Part of a small language model's weights.
Size: MLP 1024 GELU, vocabulary 512, 8.13M parameters.
Architecture: LayerNorm before each block, learned positions, no biases in attention or MLP.
Each number is 500 + 40 x the weight over its row's rms, rounded and kept within 0 to 999. Layers, rows and columns count from 0. Numbers have three digits each. The size before them is the row's rms in percent of the matrix's.

# down: layer 3 MLP down (transposed), 1024x256, rms 0.103, rows 693-792, columns 64-127
# up: layer 3 MLP up, 1024x256, rms 0.136, rows 694-793, columns 64-127
down693 102:524410460570477466500469502524476495479534549503466523418475520533493530492444559596582492581553463435537483473497462407495461481448568445435510487486453515528466507454399497486441481514491469
up694 089:582507505533537596445481450496527531485522555519511455469495517505454561532556448452565497451493511466545520460505423576436552473507571509502586497487516470473538491440464475480469516414468478
down694 090:507491508544541474468505518565597534460529517432531485531539486455471488458517467509475493491425500562518473574483548517553513509499493516491487537567510511501518489492522606495483484550450480
up695 100:484406517475556517410567491507475509444493566501451585515477502486519490489488479475574480476487484463486552428496529468458451505513456485416535444466464457472543527524508521510503532486496540
down695 105:492447469436552502476444480478449472493578514503458572536497543494499516522553505433536525559558470535405499508457532544500381480408470422508511571460545581544477579481521453508461483447513545
up696 100:499451545514525495414488549516538498518545568546461515530471548453530507453524448516469509487512500505462404455574474510492539505505461544452489494542460564483492501460488542469496456477420531
down696 102:540507544479508451550481480500519494482542500477449548500530508542554523526484434454436504510535493485438496502519554445462515442572569457498577508537537457528453438517475457507441568514520513
up697 098:494531515499462504482511482581476475524461541487569484472474511522491491462525488560560529595560572499550502499515469445560530452546379568516509497472577496524487516491501447460516514522512497
down697 098:483465484464488550524554412469548573536572401529498506562491504483516556503421512495429499528507549510474491534478484573453424483542454545537525550555470517463501518480618529462524442481501510
up698 095:486448531503429541478452529447513476529572471510544512497521497441489471474440478576459535491476499451549473497500591515525459547528545480463519506517472555541570506490536530505539478500557505
down698 101:499442558443541560519479523487509523481503528523532488464528490436549489444527486502475464455491494477478464574544525532504493507391503526567441455492451493494552533466464457483484508468515466
up699 098:487499532411539508509447501460554498454481509488495482516533505520514495479493486463539493527527522494443520513538475437512494476446497576589552470504560497507473449457534519443481460496526434
down699 105:484444541508514453502520585523484525484465374482538579555543445533572561495526550486428487527536521504513447517607525496550483500499542442470500522487500575492483552486554487519526544548514406
up700 101:621549480489391537459495532467528492479573466420463555448492482499463525528474556526500444485527511506528486500397533500461451500531554536535467506414513520503530423491508563481489389456538532
down700 107:486488461417473541449469491521523527514502517478569469494571525506478582445522561483485468518508507479489475541452531539484485496505456522534504464466557583549509612547451572533447505495526486
up701 097:475606521500492514519544489490490514506403556451529543491508492462487502447529516492518560535485543480523515527492477584460444493518557569551483520519528460545473422522498447434470541489446481
down701 099:452533535504488517455497553501544499473558510488534438555426493493463452478477539528473479495517478496491422497565501473534590516561459419559509423483484477523503522485623457494460506454554535
up702 091:467479528545542475517480431557524515503501515472451480515430485548473479417487497519544526461559507584541523506595436480457511504426515558539506458441539511491462463552466557524543515535491516
down702 098:513485486515549536497479479507475474484538452505496560498565523439470587497572544441445504527509484494488515537485486531478483526491516446517509425576445512583517506503553570488461473474566394
up703 109:478521490511468484555498521493469556466477544488526512481443470499418488454465503545492523457477515465540494518511537477594497501513512631481487479556486417578495468502528443485563473485427551
down703 123:523453497455528464577540560517501492454473373468511491503471445508479498497483558475479436580543504533500549503525461539548440494507520521498571559518558493480509458520554442465538473379507479
up704 095:471510526485528495523456536499533478508515593554422546444530562467614506505489483471543470559430501475507539506541470532538543481441489393501539569386458510544537545466510481504527517519538493
down704 104:484468523511459507496526554502499477503518460485530506514476501475542468440566483506521475491476481461485538526502497529488526516492477474432394482553441501529452517527520483378487549537435474
up705 095:531565506427531474457451540553453592482450488505457539540558491584477484485501503497506503565496461527528505493482549562433588527467541542499487480531514467508396522495549485450524467564455541
down705 105:550452498530472499495478446533446518484595565525590396487499515446466580439467431555505511475521520528519468494566443507477447510561542484517398479522513513541564470415493529547517516422530477
up706 096:509510497480535508476473565546596522506466516517548505445456528537526610501493460511469532466467528581576474435482545482449431522483447563491411493509512504538522515573381514466428530491463525
down706 089:527499496470493480447541465531458418512485503493521458502528528568499509525417519509476462487503465503484450495537520488478451455481455468513530477555463535431484420496513486529550492537522469
up707 099:525504491517528475472586430464499547468552547563427538523484480438423510475444515401480516508511512558526556507446534443543453519485509549579489456427549465473476551397499484514519579498537589
down707 097:476444487488481526496510465593481525456481447423531532473549428591490490492505488529498510504507512473496467500475501507487516455520551424434474517577474537508470499578497510475549474532432564
up708 097:484516503552572564516447510529498472525485512524474480462489531450508461531420464493430534478537531506498527516434509473485487461463459459549504519500496457467511452530511421523535419498542480
down708 102:527415544523504523511462538531551502514479431494477430574481491468512484473502469487474493492535484499481442483502502524512429523490460505565485491503511521533552545507567503532480572502500504
up709 096:446426551503458525392510518467472478451474566489469549436490441473546438526480447471537557555523586563514539504488505554486572467562458551444540447532516489506551570544455530485432551477480509
down709 100:543492546493533546496514468511548478466488464485501501466532558453496448551549513510520484488465539539414485520535616458486545544493528431510480484555544498518546549552442420404500498459509429
up710 090:484479481510472564410444491573516477494467544482565510493448476513489503514507466525474500538540488508591575491510415523468497607497506510474560508540448448473497451551499442554500480473494473
down710 092:515486443474532515508544463451441477462531438513469486575467555441580491484461447502556482474464511509491458519469475521535433570526552486528481548429527512582522498482441522432472468548515450
up711 090:453512510576519518481507556541538539490574548514491523444511552538383488463490563488471473513551404474513511508481473480500524446553481466550490438505464608554547499435474480519509494486469498
down711 091:597485529473470436532495522559476454490484426453459529454483459529506475478499454453609468468561521457463462487507485507517474568523500449468490549529531490496500492479505442502471461540569538
up712 095:478497475452548499472564500479550517454581465553443507530437491452518503517469510511453532511412481549544480488571475485537537461535568565458509439434503491401524505523587513478516553426496568
down712 093:485462520478507505605505390471465512510522566502492520465439450538559468479535514448546535494579469526497493463500513493526545528486560530486452523565564487528460470502480482513590466550489459
up713 093:558514480532492444447504470480546447517514479532492491466538539478494500487568465487470517513587476547515535489554530449561545511529514408525488617497561471449448554546580488537470503522494479
down713 107:492542506478505489545546499454473510434510479477502493476514453514480457537488482490548557485509533546500559539517534571424512491517433538514504444513491477552490587495496465447446445565540427
up714 103:459523536458463442467476563450491530532560553497499514458492432519563479495523474572449515498513488577502545513469494444500516433517528555494559510537467584528515468473511511542496517541490510
down714 112:485527494457475521521483483505476532475446524495458533543455541489512470482530551410534454468517490500571484526537510459479487499494578542513476535497518513472526453575456523453500519536491531
up715 112:488501585556516483472480636480583485484585497460497496507533498469422483539484482475500497495536564559554516536421458526505515564530401498518461485510543495518428553504512493550552447429535461
down715 106:511505462495498536452539591493498463521520487464436482506485531492498581452445545561456595527486449500485503542506443543471476531538476542552507564491596501490473491521475492453559452442404461
up716 095:506498509491503561489450514561542520515482552525494509518476514630483537469477503461442470581388474551535527474526568525509549550472503555485480491450467441463551447472534484551517525505478476
down716 086:509467455478549425513552441465441514525505553450489510473474518479508495477520406531503463430512474568390399451493537459540502470597489498457477480506603519577499559588565537512486484506476527
up717 100:441529505452462548495520485494482570528507506464471418461510521442549380491502531488493495485503504487493592471479506539528557506520536469504541550475479467549434454472472481549491524516551512
down717 095:499502452499506493528488477488464451512456582541429519521436498443553545530485491547549456478467528482504483509563564485556504513493554454457501441510510535501379492489491485522499513485481530
up718 109:552450550539450495509465503476538481459464547566449528515495565490447476435551470489487562509515480521516548526571531429478492507548478496483532518515465554459455583421509558511547531536527640
down718 107:445494475533492499503483564550505538499541481427538466456512580598499573490468591557516647470523482506539559505505477503520534486498527498481495470486474526475473485470536457497453499557549577
up719 100:418496510449527402562543515512429496548435482582490563475489510492462543523508463512539434494503447549516524432451495517524480533581410539519498530494536485522440487487514463464523541514553547
down719 096:471512508514483533524510527558499444502447437463554440467524506510578541393525508435494536490503502531494489551508573466550522486498499533563466473566442481482504519421473467518527499528552521
up720 098:499449494541581635532485529501563507538517551508503509577516436478561493444465426522475506510524509460469457525448474525475444496552503516518500552549520579552491508432434475517504482430480570
down720 095:521523514525505518472544519506504428587497429505431463511534545428529533530504526483476545406533483484504476534527493485408452496526514528436480476608500476480482412434470465490480501529539496
up721 100:495474566470575446521493494493547540522475520519453521553524490453450452500484564481504490476526505549499542517531487516582513535446470556511542542468558591438557494512600509486563421494516495
down721 093:423489464522547459450495536497473511437466509560487433454491452596416474501543510512516490490520491519475559407476508501523526481485534525533575483533564463487384534538478512482464562567421454
up722 106:530550487511518482453426551453446531471522520513518548510517439488482458559522533406499513509475466546486416506438436510474529521522497511539542456504461496512460488439494547455449499468554544
down722 094:488508499447515616457425478514482533539472472512552518544480469530555541535508514451521525448451472502563531463475479528459513463433485426467440529523543567434466541567465446459566482524430517
up723 106:524514528494475551534498480549524501526495416455501556456547503507471521455538495519459461537483466469495475480576506518435527502515419534544413475564445588500498492506518497484519500540444499
down723 094:477458506483525498524519512506484451537426487523452478413498502513495523459462495479491447503563495480513444489459453442466505490577437556481555468503484521525499546509488484510422513539519590
up724 098:464567500464540534514438474508476409503442543474520423456523531505474508521504399518481484518561571528535544523500455417469511442463506460517493476568589516523480532552494549528492480504489525
down724 102:503464501598490531501473412447487440481491494471448531452437550572484484542512434473501461510568491552556568484491548438506569522512530459512558446491565515474471428469581530510461502474517570
up725 099:484436563457444583501540512578501557476436505492508536479420571475479433548551511509525493525473452472548542445502483510496464512511466504470528553478457448432462483539504529528468535502491515
down725 105:527504493496428480531441476498527442512472445438509545516439553497520512482503451413465499475489502500480501491561505432590494448506516443487528544517556557458518556468525538542492500547537535
up726 095:546489493584565508499499495501559505486518515510491464577497529469346462555521529473513519494536543499565518491448509498519462510568494504454534538494449520473504557505533547540497479468469450
down726 089:495506480472465461526486453544478486571497443514526521527423485384525533500464483475471585490434471522461465501532517469566527463441491540558578608472514475416495582502436478466493534550504446
up727 106:534481467472444507464572493501544544466565510441483522476472471516456445530519543522527406489524482565519439487474533530490490458461486538513432512476481482500492415491493552518505464597479475
down727 111:470547463425530572418473560498510501433415537484543513572540520444481462483526492506531513544451480501494493538586501515492435462527465501462459476503472606553514508521479448516442503477550451
up728 101:544515511588464452470461538537472550510484523563517493498540548465483502508561435505496474487600470535525438495438534463468436417512524555463479509495536461541494416528529604523533491449503393
down728 098:464513524497513451488436523511516564510552497494491560456496462466561515448456498460465457533504457512570479503436505460499504551492476477530477526430440480461490465524440489477545520560519454
up729 094:542505467365541542581538498446493450474542530476481515545479429551489513514505470478502542501554438544526496501496459502504478505523517502586487586451479496513500477517513501515502512564449475
down729 101:547499481523473526498496552502492510555546489525552508506462587507526502456439495479488465454517521477517447570552399514515553558518527533449485454477455487465495514489497566504564515489519420
up730 103:450537569536483502485505523520518548471539554530527551551430498455462478529501480492524514463492465508551532539550515491576533422461468547438481475503504463524500445402480464495535587531448492
down730 102:499572525488452473488517504495563449484477569478532576446457494545527534473563450500587494526441507442506487497488491507509501491487531490474454448454536531503498561491470469480523467526512436
up731 107:471461495532473500492554488459445521520558530558494566517570496481482452500511542483594496489513516534460545434539470509562494472464538492480456529411539549410563473465443515463518523542520546
down731 107:504404489449535511431482610548524391408520482480478595534438413494556477470486449517521449518425510501524497540534502548439494543484437470497512474550471493530420519482508471516507445438601474
up732 102:441487547518486489512518472553536522466397502562533522471535500515490489555496467475436409455485454566489487527451490564499539493520456494469473509546526465601593562648459553549510532452523466
down732 101:467487464528477495553504504464504476547430484408542475496438416477560583453570477499553491433447468598511493545495418491506538523509554451482541577555469543542517554503571453510541537512496476
up733 091:409443446443449504392531547604541554503449515496547426530504455493509554486447550432539491524510547548549564552541437414493528434507538526505504530488482574514478408528508506486515521500502561
down733 093:578551546538519513489491485499567444478511511518484564500533571533505497519466508482454453540477539548440418474416562589507438496486505455470475510556569490555491489464507491520500452461510539
up734 101:555512543514499504548442495515517528538532445504505475447512456429492485541486468420537420478472511551524443454500504480443493471515499503495484537490537522527487477513490478481509467503513430
down734 102:538503522567518527480496520495489478522521470489524456503460540497454549465453479579495504520486520581450497520466427508528513523519497464530551513469473444555486556457448521486489511406550540
up735 097:553475499534521487512456460608544525519536500518518490485536493521501475498488494551519487499503586525543451525586501539485507488507506497491492534498479477437465490512562492466508589480483475
down735 105:459493493496492471477429466502520500504480433505498594494452489525513490423513516510546525457544468480504397514480503499540489501460577484533495524550448545493527485574474500563493432469463420
up736 108:521507487468476543472480470490495498501577466506609433545516390477525500509527582489449504488513498531527411538475520465514454502513503523521416496561478574478547485496526522576420465549488456
down736 113:520499457538552468481509452499523489491487434480442475480458506540454497428466542530569500486529445524458447534485545471462559456540545388571408505523458533507502424521468455517492497461466458
up737 105:515473582521431526444490528494502502451535529557451472519555502527476501495550500460525512533429547399441503520473514478551513561536536450486453521433490488589526492492534488541484561507460514
down737 105:480515520530515526517526499534496480457470445515448486491406499503515458436492575512496510520483506583517464521475467469528546409436515448478509512495486542552512528488546525475550477474533507
up738 100:495591452466531435524467569548559552469520430524432501541576499482560491511426518409483434533525468456522588529410548527502498514482497542530493458497522608500557549552494509478520458486415509
down738 106:484478433513518467463476487486514417470477503479520480467474555513513539501468434554467514494526494564456518497558502450516538423493491475450572470578501536548508530533515553514557487526502572
up739 101:513467507502575455513513514540543604474553487547520526487441510504436543505537468502487536472548515459470485558413439449515504498525523468510507529483399531455544514551482461526599484485436519
down739 105:549449487495424530537492531568515477567482397500482390461509520507567515487548493439466513465475559423489515505501480479453450509472422546543521454576499517471506577509513472453497454438510484
up740 104:509469443528574526479530627512551589505480561547430513430547446460457490472452517551474512560524490500488453488467491482511526528528463478544470518537485416494525517496523524592510466576507538
down740 119:525524484423518569496490520453566562570523512452482435576560515514465531536543503507479481469476525451456509484499533470506473539470502496517437446557519507450460546542549589482495468562522477
up741 109:550516514509475518451535543561573579528467505501425545479476454479479543530536522458448560479498556527521499492487445502524555500500497520520595465505495512479553454494554420483499514563584550
down741 114:497456504433488533475530434433541531496483434452528519516531511515468524419547512525629460461549498543552425566501465480484476524445476509499456495474473403459447533445543575578512540535551472
up742 095:550473535512511509439511510525508480499532536522508449488438503541464468537539495384494502504537560423506535468494444495424541444559414477448511466463479548509490468571519501422396536473547490
down742 102:484453527494540443580501440495509537487489460454535486502494495426529444411495533468499449500502478519487502522439513500592590531496556514450548507527523475530517477485510436554488470491453496
up743 098:556479521533546406463460560500495461462431480479488510559460553476547467441485445532517425478474475556452506491534479508477548544500462507452472463489431487468521477438516489517519548527498491
down743 101:477534495538520540485451396484581604470520522524464557496520507490455580540488528542528458502511514481452430507452544520515459460494486415514459414508586486485440496455546488506461505541482500
up744 099:527478449545495517456480503495568510474477491527477424480544447535434513520518517521544498487513486527610508482487489429529496544612548548488490448527529513544567546472499470516487445447475465
down744 097:487501488530498541562486494437530478539526494520556510505509455513581563471475476423491491473489445569467490474523468568501602473528521558447558549508546473499542460387489441589463505512494475
up745 097:461533482447463528558468496374510478539481470531587516544575496505549544537543512543522504449515488488503503482423555434512499493500496530487521554445439433439580456492492461472506475511530456
down745 100:426545510486488535565474566558484463456486459491580490470595514503448512540448539512462496538483362568542463479470504559515559473522457410590564492467470505528572534484560462471559488509519487
up746 112:516479468541493490466510566450512543520519526541491481422533518458473530549435606527474500486489501554572509477609544585498484447432534508545464486527473459490545546468500507461538468455448582
down746 125:537456396515557551471582499550465425406491518451555510508523434473550493499513467516484465497498520503444450521478478471447398477432544555540537480439510487504503470514589490469570519512503490
up747 096:488474536514543518476537454519534467514481523418498513474425507485539523492529469443495521546485506497580527532495479518482515489476500512526442507569609517452545444512491538427520496514406474
down747 103:538550542493486474513523524442469599588561441500533471496556496470500498426477490443494477539511505472457494544479544574548495484490469525380499532469514491520460531506508521473525493496484522
up748 109:549523435527570471485520540546555503565486519600525485497495485497426527500462479389510516554487544506413476489516567539520568528484531494460464532482511472451468529471482479523493556514440508
down748 098:537471404521549433459546426507495518548485532508521574488429469488519577495484425526452444495440473534489497437565482495486478552506598511487501507501456476450395525568478510504507557519528536
up749 085:577521490483514452503545500512550502593495468534552483504488471525509480496523486512475538496553507472496506493531477572530532531580487540485420491563484490446484479453463472555481481536538534
down749 087:465482492530506553496541481491511537475514478503466508543543461503437516394435496558518445476472507424497499513438520498491457490495505477475447508520494462533539523500524563484417485463572385
up750 095:451426527524534502523427526544460508458500507589483508518515459515454474490579434458520471467567466488406496489469463478507451462489435496551523497521496466476514514475442464485442462521462500
down750 085:506502495492530525534495512490553522486516500440476437522462504411581531553497479511487528527486561527510477539435510508593548501432448464482493509490435466506461534519487431479469497524537468
up751 105:475475577525478547429469515520500457530540496485519501475560513539445413471515536542482491393480532412495528502454463550486497457584504467468587495530482476420430473503562470516504531489496453
down751 103:593493489529537501453485547451523565460494464508480545512495485426556534513448523483502467505531462521501564534560463485545491449505500460506527449568444464471511474463535516528577543545426486
up752 097:504530519459444505449516497557547453486479481503488562508511480453587543536479573503442480530495582564517448485480484543569568504414491533507533483523422487495515493532512428520492545486515437
down752 115:508543502502567477544487534519469526529503480476484468514424517579475456448462470470525477437503454516428444558463571441478509460623478490498479506476517546429507506521527515482439489476552480
up753 108:488503513524464427422531536526411576530512495510465551483551464546532483491472576485522486484445508510519472548487481531486527509536515566468593494525493503548491439583491452446463450486462503
down753 105:477458485420524549462439505487416560472510491554486521465545487512578470503577405551532530539519515528487480428532547529431468461528557458516592457544483486481489532539455542483569511512529550
up754 101:540477540531546468470488559426534477468542518490485521556504562495456487573469429489551450401552558525476500533535523500490494430554476454443504492484484533452492543551472506538533377407503454
down754 105:498469477463527512561541490500471531525445469507474519495529450462545484505476418593406514509545450539559504505482532508522474568444502554529542431469521572471560534454448486416481535477453465
up755 104:551476492477513482540517494498539534540431489563517503549525472498530467516472585463405522536529552513588473429485512470490441484527475485475495565410490516494515466493520458526466474513523543
down755 113:441462474609519497481482464516592506592523500506547451505494502501484503484496538491442486507498507513513545530546460462502515472484468460534480464607480489582570572428463461476454423550428549
up756 105:438477535467535449539529548400543490480464562484484591467454478449478525494538519495480506592491502508472487507473528494544532456491454501450503483489555525499473555498565490490482512438408581
down756 102:531487506539534488488498510537547475519460438452502512496464518489534478497482504444562509533491558526506447535480506576497427482533462459467543479536470477552548510530520453490493550478507439
up757 099:536550512471529500506570470493486508489533519502426479528525512532491445473494509526481501510625534443536473472504540470525416472449503549480483508548521440498479464549574450554560486520570439
down757 106:471558551459465507536457533517526507486477457509422456490441554434408507462443460430453509484482500528496486532534467541520591516479485496533436522532508513521506517491512511492460492509503516
up758 109:483497531434456511465449562532540501494426511498527490465453498482503412580458515485545439489470500517472490496545504534497527490426440471497442462478480505463532495495483458514467422525503555
down758 105:539515500578507567505511481514452587475603454471511512523474476523463500454444585563535575487482494526531485574548486584473477458536507473544551510483487526581514502451577469451490462464474509
up759 111:464455500520479508494494520490613565556525573487509527611546486558476471538592496409513503476562548491511459578573485477552522557482495576533492542504408535462586506458522480524527461503446462
down759 100:570476463502501482507497453452494498482508471480566506486518485502546521480530453486557541553469509460542516484513460516474563473455476540481425542525556478460445450610393531505449507484571540
up760 097:529508486496478508551440541470527492494519522529506487458520471567533410549484479477535474417515535488445436476569459466457568515552501429474503531508503457521558496509503551521575519491525517
down760 095:539478496536543418494532450543492482541448446520542451556375492584565551552522554539490534615442456465523425440494523475481559424555499391469490445447458571520490504469497467448483499501482514
up761 107:548503553464438472511539509500506497443549530546515490482490490409480510549455504529534505507560452487442469509538443549554491573568506503442533505463497511498535492577470512513458483462507569
down761 119:490462450435557541451522489503438530511507517480508587574476502507502495493499507492469426515460528529442446525460459520457529488400506490505537531599519487543512557528515455557516463526550456
up762 099:513525503503454498528576481523509503485511551448433491441476486477486482464454440577476506503516500545470536485478487477543455438541486466396512511581468455540519547498506521538510508518557466
down762 098:541405494460429540503565424514463506481533502493526515514453490426531541458538508441540519467533534540448495484568459442486522492466433506514517479479489481554520519531461549456464426585465497
up763 105:509467530561430474528587479518543519558512526582512476517481504470485451506515521545547431461452479502446414544555537473491495457504534523440493618488526545439502517638489503524521508470490520
down763 084:530469491494446419462481549530562483438532464538477476531536453505528507494500577564526562539576495467476496491491553490526559470514524419504504480469496524428506517575503491485443520503531543
up764 091:442508530498539444487494533510470593450418487595512499518462537465413447527426502465463479461490499580478460467442513444453518557432541448478520427546538510503571504563510481504463502491464523
down764 097:545501447452537428468491476478494482486557514534515565484582519534551533542479456495551460422512505470435557520507474546481445469471569534477523540489525507548509488468498458454503497463532464
up765 097:522485483416544513515477489502485453493598530529467400475569465524503505538463463496513558448476496477571475524423433512464504458444523509510503446501506512531455529501536451523541467515506472
down765 097:511540542536514446568555523446509583536488411452482561504498487495536485488471528551455525469442511530483531514452532493442531392447456462546543539477475462534515534506441476512555555462539533
up766 100:512534474491435484494470506575442504471479506456490424447474457535517471500493490512523485448524571477611507484485523475544473487561475467495432514492486473564533501512561521480487448532527515
down766 104:512477522468488500555517515454472555461489476490543484558511444543413494482493472501556532492502574534457478523526476669531530479441472579544452475434496467465563502449493489527543511520435543
up767 098:498490428485428480462521529498496490466447522447545543539575562534514472498485496579552520579496575555453480548485527488440492490567510534480524503476492495455415497479434473414543501561427491
down767 094:502523583537624494507452477492484553466485536526532497437538436492461529478471508544530488467533461541528443481513545503439449479413482494475396475495503504559502391476549495478538505466513534
up768 109:500488501481514530535471521492485513508538515445494445536479449443494523426517494491499399505431435466540563470510501467485588483433473517534437486425572610468583493537548559488480492534550532
down768 108:471582482488455555540526547544478496503517548487524472490487464430446486523577459485499522471453513534463455441453568500569483554569507527525497487465490535495427474495528491448516513501462476
up769 094:512541463500490508477498505451548474540507587510521520462534504482513506580528501478498351510499525549488451506473507523468515527494494518487472522476510508471466547515483436436513518562518407
down769 093:499455527475424571604516565508530511473520476529501487522519524535505507531478498507492472501466511433415496478522495519464518625487512510482503487544537589484491488500481516478480584431464564
up770 103:436455494476526416491514462487445497486517507531482461487492480474492537492557584498529467512511498495523507534514434474435489540483499427489559534549447546425492513468444481583545511467465450
down770 100:461528574603535405530525502521439553478511509451508450513448472519529537528511482448523554557524558511497503510469519512494528441480558572561432474452462446431482523518464548454488456466523473
up771 106:492500558449523504521589481519446577465478599521471481494538516447441460523476468534534400528476521524489505468484477499514541486501392555500522548536483461497536529537537460507493551476522514
down771 108:516512535491469505494466433509454485541549527481507503506541486538392437462482548553478478496545495558438487427486433556534514468544562472488502441494519435539595441448442483496466494517426488
up772 105:545502603555471453548426500428461477563474452528570461528509489518485429486576442509522492399513472507474510460477517523492482524524477471459489466516536615506465510506450501566513472451490495
down772 095:425499521542463568495455515511495496491529569458485548504518438452475500496525484484448472540471504527475510467445503484511433492553459453501570405563470498484478502513546551458478520498556510
up773 097:515417501437464487493504493595538515473389543503477610517441465515482458493567488545474434468412561461422538532532563497465426533595501479510569553504554527451474541463529516492489483537466476
down773 098:475500575560491508545448476458476497501500490480515525444512501526514500499517519504441485520507538515525547454506513477474497429442563528472492481483408447540496509441481537470506488472472451
up774 101:447534531471537581508529461529562498497540521455468525485443499473508519547511484491514442508402561505453529502544515544537468528424409514453489551488530484472470485536511567463495503534490495
down774 107:556550488478546548505479445468481526555593569479532456449520536453505515469471517487432530451479450519446509485577515544529484534531443464545486423481581518630533503420430519482503516514458493
up775 090:634485457470502516419468512439530554512568476552537527466515496439532544573482477566496432463547489493533413472497532502503448529543503536448492417441488493518573535567537525467504449522465452
down775 089:492553509495576457554482535537518464533534418509486517495517477506526549481463546484488496464543424553451516541628484521455459507441482408512541483493555476527518478460495517567495504472470467
up776 104:566527527464548526512526510540483519480546485517486452475515483541478499496495479606475470559459490469573427460481554444484541525594478497575511481517487492478440481541526473573518539551545491
down776 109:524471460571563395497527484558491474520496527531504490462515507520490436494473435549453485500481503503476506525519570449545586585479418413476401452501501531514494544463437498440491442537448478
up777 095:518538434445563505510459549501428608425545481558481448566492494446445431592469488494520474470534511503491441495513524410521479497544580519496481533470537487503437476505538439500477482509535432
down777 086:504471519429438416549476445527477498498406505496454488555492553536567509469462543455480480535490491467528481517497541494473493479482492440533478508508484497448445522418499469458468464501440485
up778 110:508486517529504474551530546526566495589445581501523508490475531522489508485466507429446522532556615502522539473488571550531505419510510479517555521529456466576444473479476500500497512519446468
down778 115:540507411503497429542485527553516491418493558467511448549502486527474495549489508558582517534501468509440518575507499544493465478542499524584490569465511541543448552465452535467482555433495557
up779 096:517449543460509498516449571458550464555547480473483514526514516476538541535511543458530460488488466541448442502479520526573497531477465603501542508547508519504516518398540451413513460504446467
down779 116:442554499562585519493503481539503517429467524440527517426544522488428448509481547528515471534447455508495511533488467509503509513476504456571509497530525508503556510526537485464406557476488592
up780 089:549475484488473549503535523499552513483520473587461501586517502514472591545466502502468420502450427478510454493537556484476423471496500503525463473503563472490439494488434450468540506521444498
down780 090:440513463527473481446525498498517492529567488447503470494461521479561488444488394530533550448515495524481513434485456510545549490443559477479545492544504466455542436438483523485475511550545492
up781 103:443529536458469546515567519451543522511499514537521417514538505548483430461455560503576515596444509525590530499536498514594471496540513485546447482504493551471454522482556561469497487533443523
down781 103:479511481481490561502461467508501472539464456491505532534472479411510431524496476453482532478508512507508410589415527507461390506516496472495412478516504492575540542501537434474469454552509484
up782 097:500523483439507567518509537488490464578510504543465499542479468468481484508509409409434523473533478460497471460526490468468473475539482501538398460465480556530564468452525527476444414472445444
down782 099:500599429498536515517536455471445507499463527527480530510508540477487500539531416480520496448549538510523452504510519506492465538440521553457543482559492519512502562451593434473522509382484432
up783 097:449481507516476525531524478455486448473468564482534534592518478535543512499479502502597523470433492540483484478528434490519529478570482483485484541565485558414531491496489424468537471544480495
down783 101:482496481556600537506540496544502433452480458474516477459515503539495466560487512489514448487503500527539549511507526489546520484465507488489581429470579468455524491505439519489530511425549515
up784 100:526399569466492472442498591494451478465512492495459539532466477554579433548432459526494536561558453505554507417508449530541497526514524443495476464522449607482489447516447507508492493545473544
down784 105:473536488461454514440495479463563473521454525523528482490498549545468603480527530505470471444555475504465514519447519532505458497470474489485489494545437562498507561485515492475503520453506491
up785 104:553475435478545468517501519522532505446472510470437538510465527516430519534522467485505504457526429551596552523540486355471498492475494439454516514583556478504548498485439549516489566466463412
down785 096:491437457460435515490526476432422454539472511514542492602475572479542526500506433446538506536461476402474480487461490582490535497453483484498519438480469526506509442548429518557561478527527508
up786 105:501426489444528441485498456485495526468498467530528470562564445512491498468465528433495500518567491468534437440509485533439497499519471475538493531536526489534396481502527535488533525473506535
down786 103:514491467501354455489499482475561533516552555465536479512492584473416543488570477394494514496526505488478489530543513480541510521556497506481492523515514565498501493528471483548496502504546553
up787 109:517475450475532523563625462442483528466487529500461541500496537563523493547565466536532524467455568514552442537493535471526450454457502520472514500557544472462502587445523530488534459474501479
down787 109:453569550536538492478481492505495498453510542461516473576531590535444430507569475478434459487463503515507550532505410566548514570509498461506472485503510547506448425510536512536534511501514530
up788 098:500558517489533544483467490519489495505513399488523554468352555424509468487491472521495525489552577524565464443458516494452462532454535485512506488430494493464560450486467468452476418476524485
down788 090:542471524548523467468553438445532505513574593420528515478511494530504476466489470464466457518477404456567492491519434436493468518550481526439480489545525497497520472489533547544538481392485528
up789 101:473604574490504506456504561442455509465599500507498430553471505507540460487520417551490576515549520475485550511504519509510548505584460498523502516462534495479498489500490507554505485504525474
down789 098:478490513434528500480445521541494539476419494528471500487528463496453580471507497508546474483585532525528495508504472483598510488472436449507535587553484479486610552451513451530472604555511493
up790 092:453503473501424494510575565499530592479593516559522557446507410462519511541510509552558484519569472578475517457449480523495421492504552472528470460501543507469541474469480528498486478441450498
down790 089:528523497490522506545520487556509496540476461522548527518546560555458459459573524431506442503528444484532480521485512522515535498568509481531511515469551468513559579503544508485532473465530448
up791 111:484437459462515440493476447521438527506494567540484468510483458475516462452500511498447481492471528519532419489547482486460445496353597449546504539483458522490517462482515483523540498496534512
down791 108:469525433477501472580512503426455428598481527508494467479501453475474426502540517389492449538480545438456570522461481493515481555489507557442485477521464446512544508521536507471472521536498519
up792 090:467510560514509532545506533482462466470492541540480505457557504576514480472462454484460475544475522510545467554487492506451512549524492485471479469531601478501518528460525529563475509483496560
down792 096:439518503486440496541487429455555503457463581498518476515512492525521462492485495495512510419463495425516540502528551538571459505532520463450471493484436483477466529386433467537504479504517499
up793 102:457517536438532550508503603558468475443454463595481430523507498493446473456471399519468547407448424510528545580544472490479524509546495478456462505534523474474533576572440505529499491502533548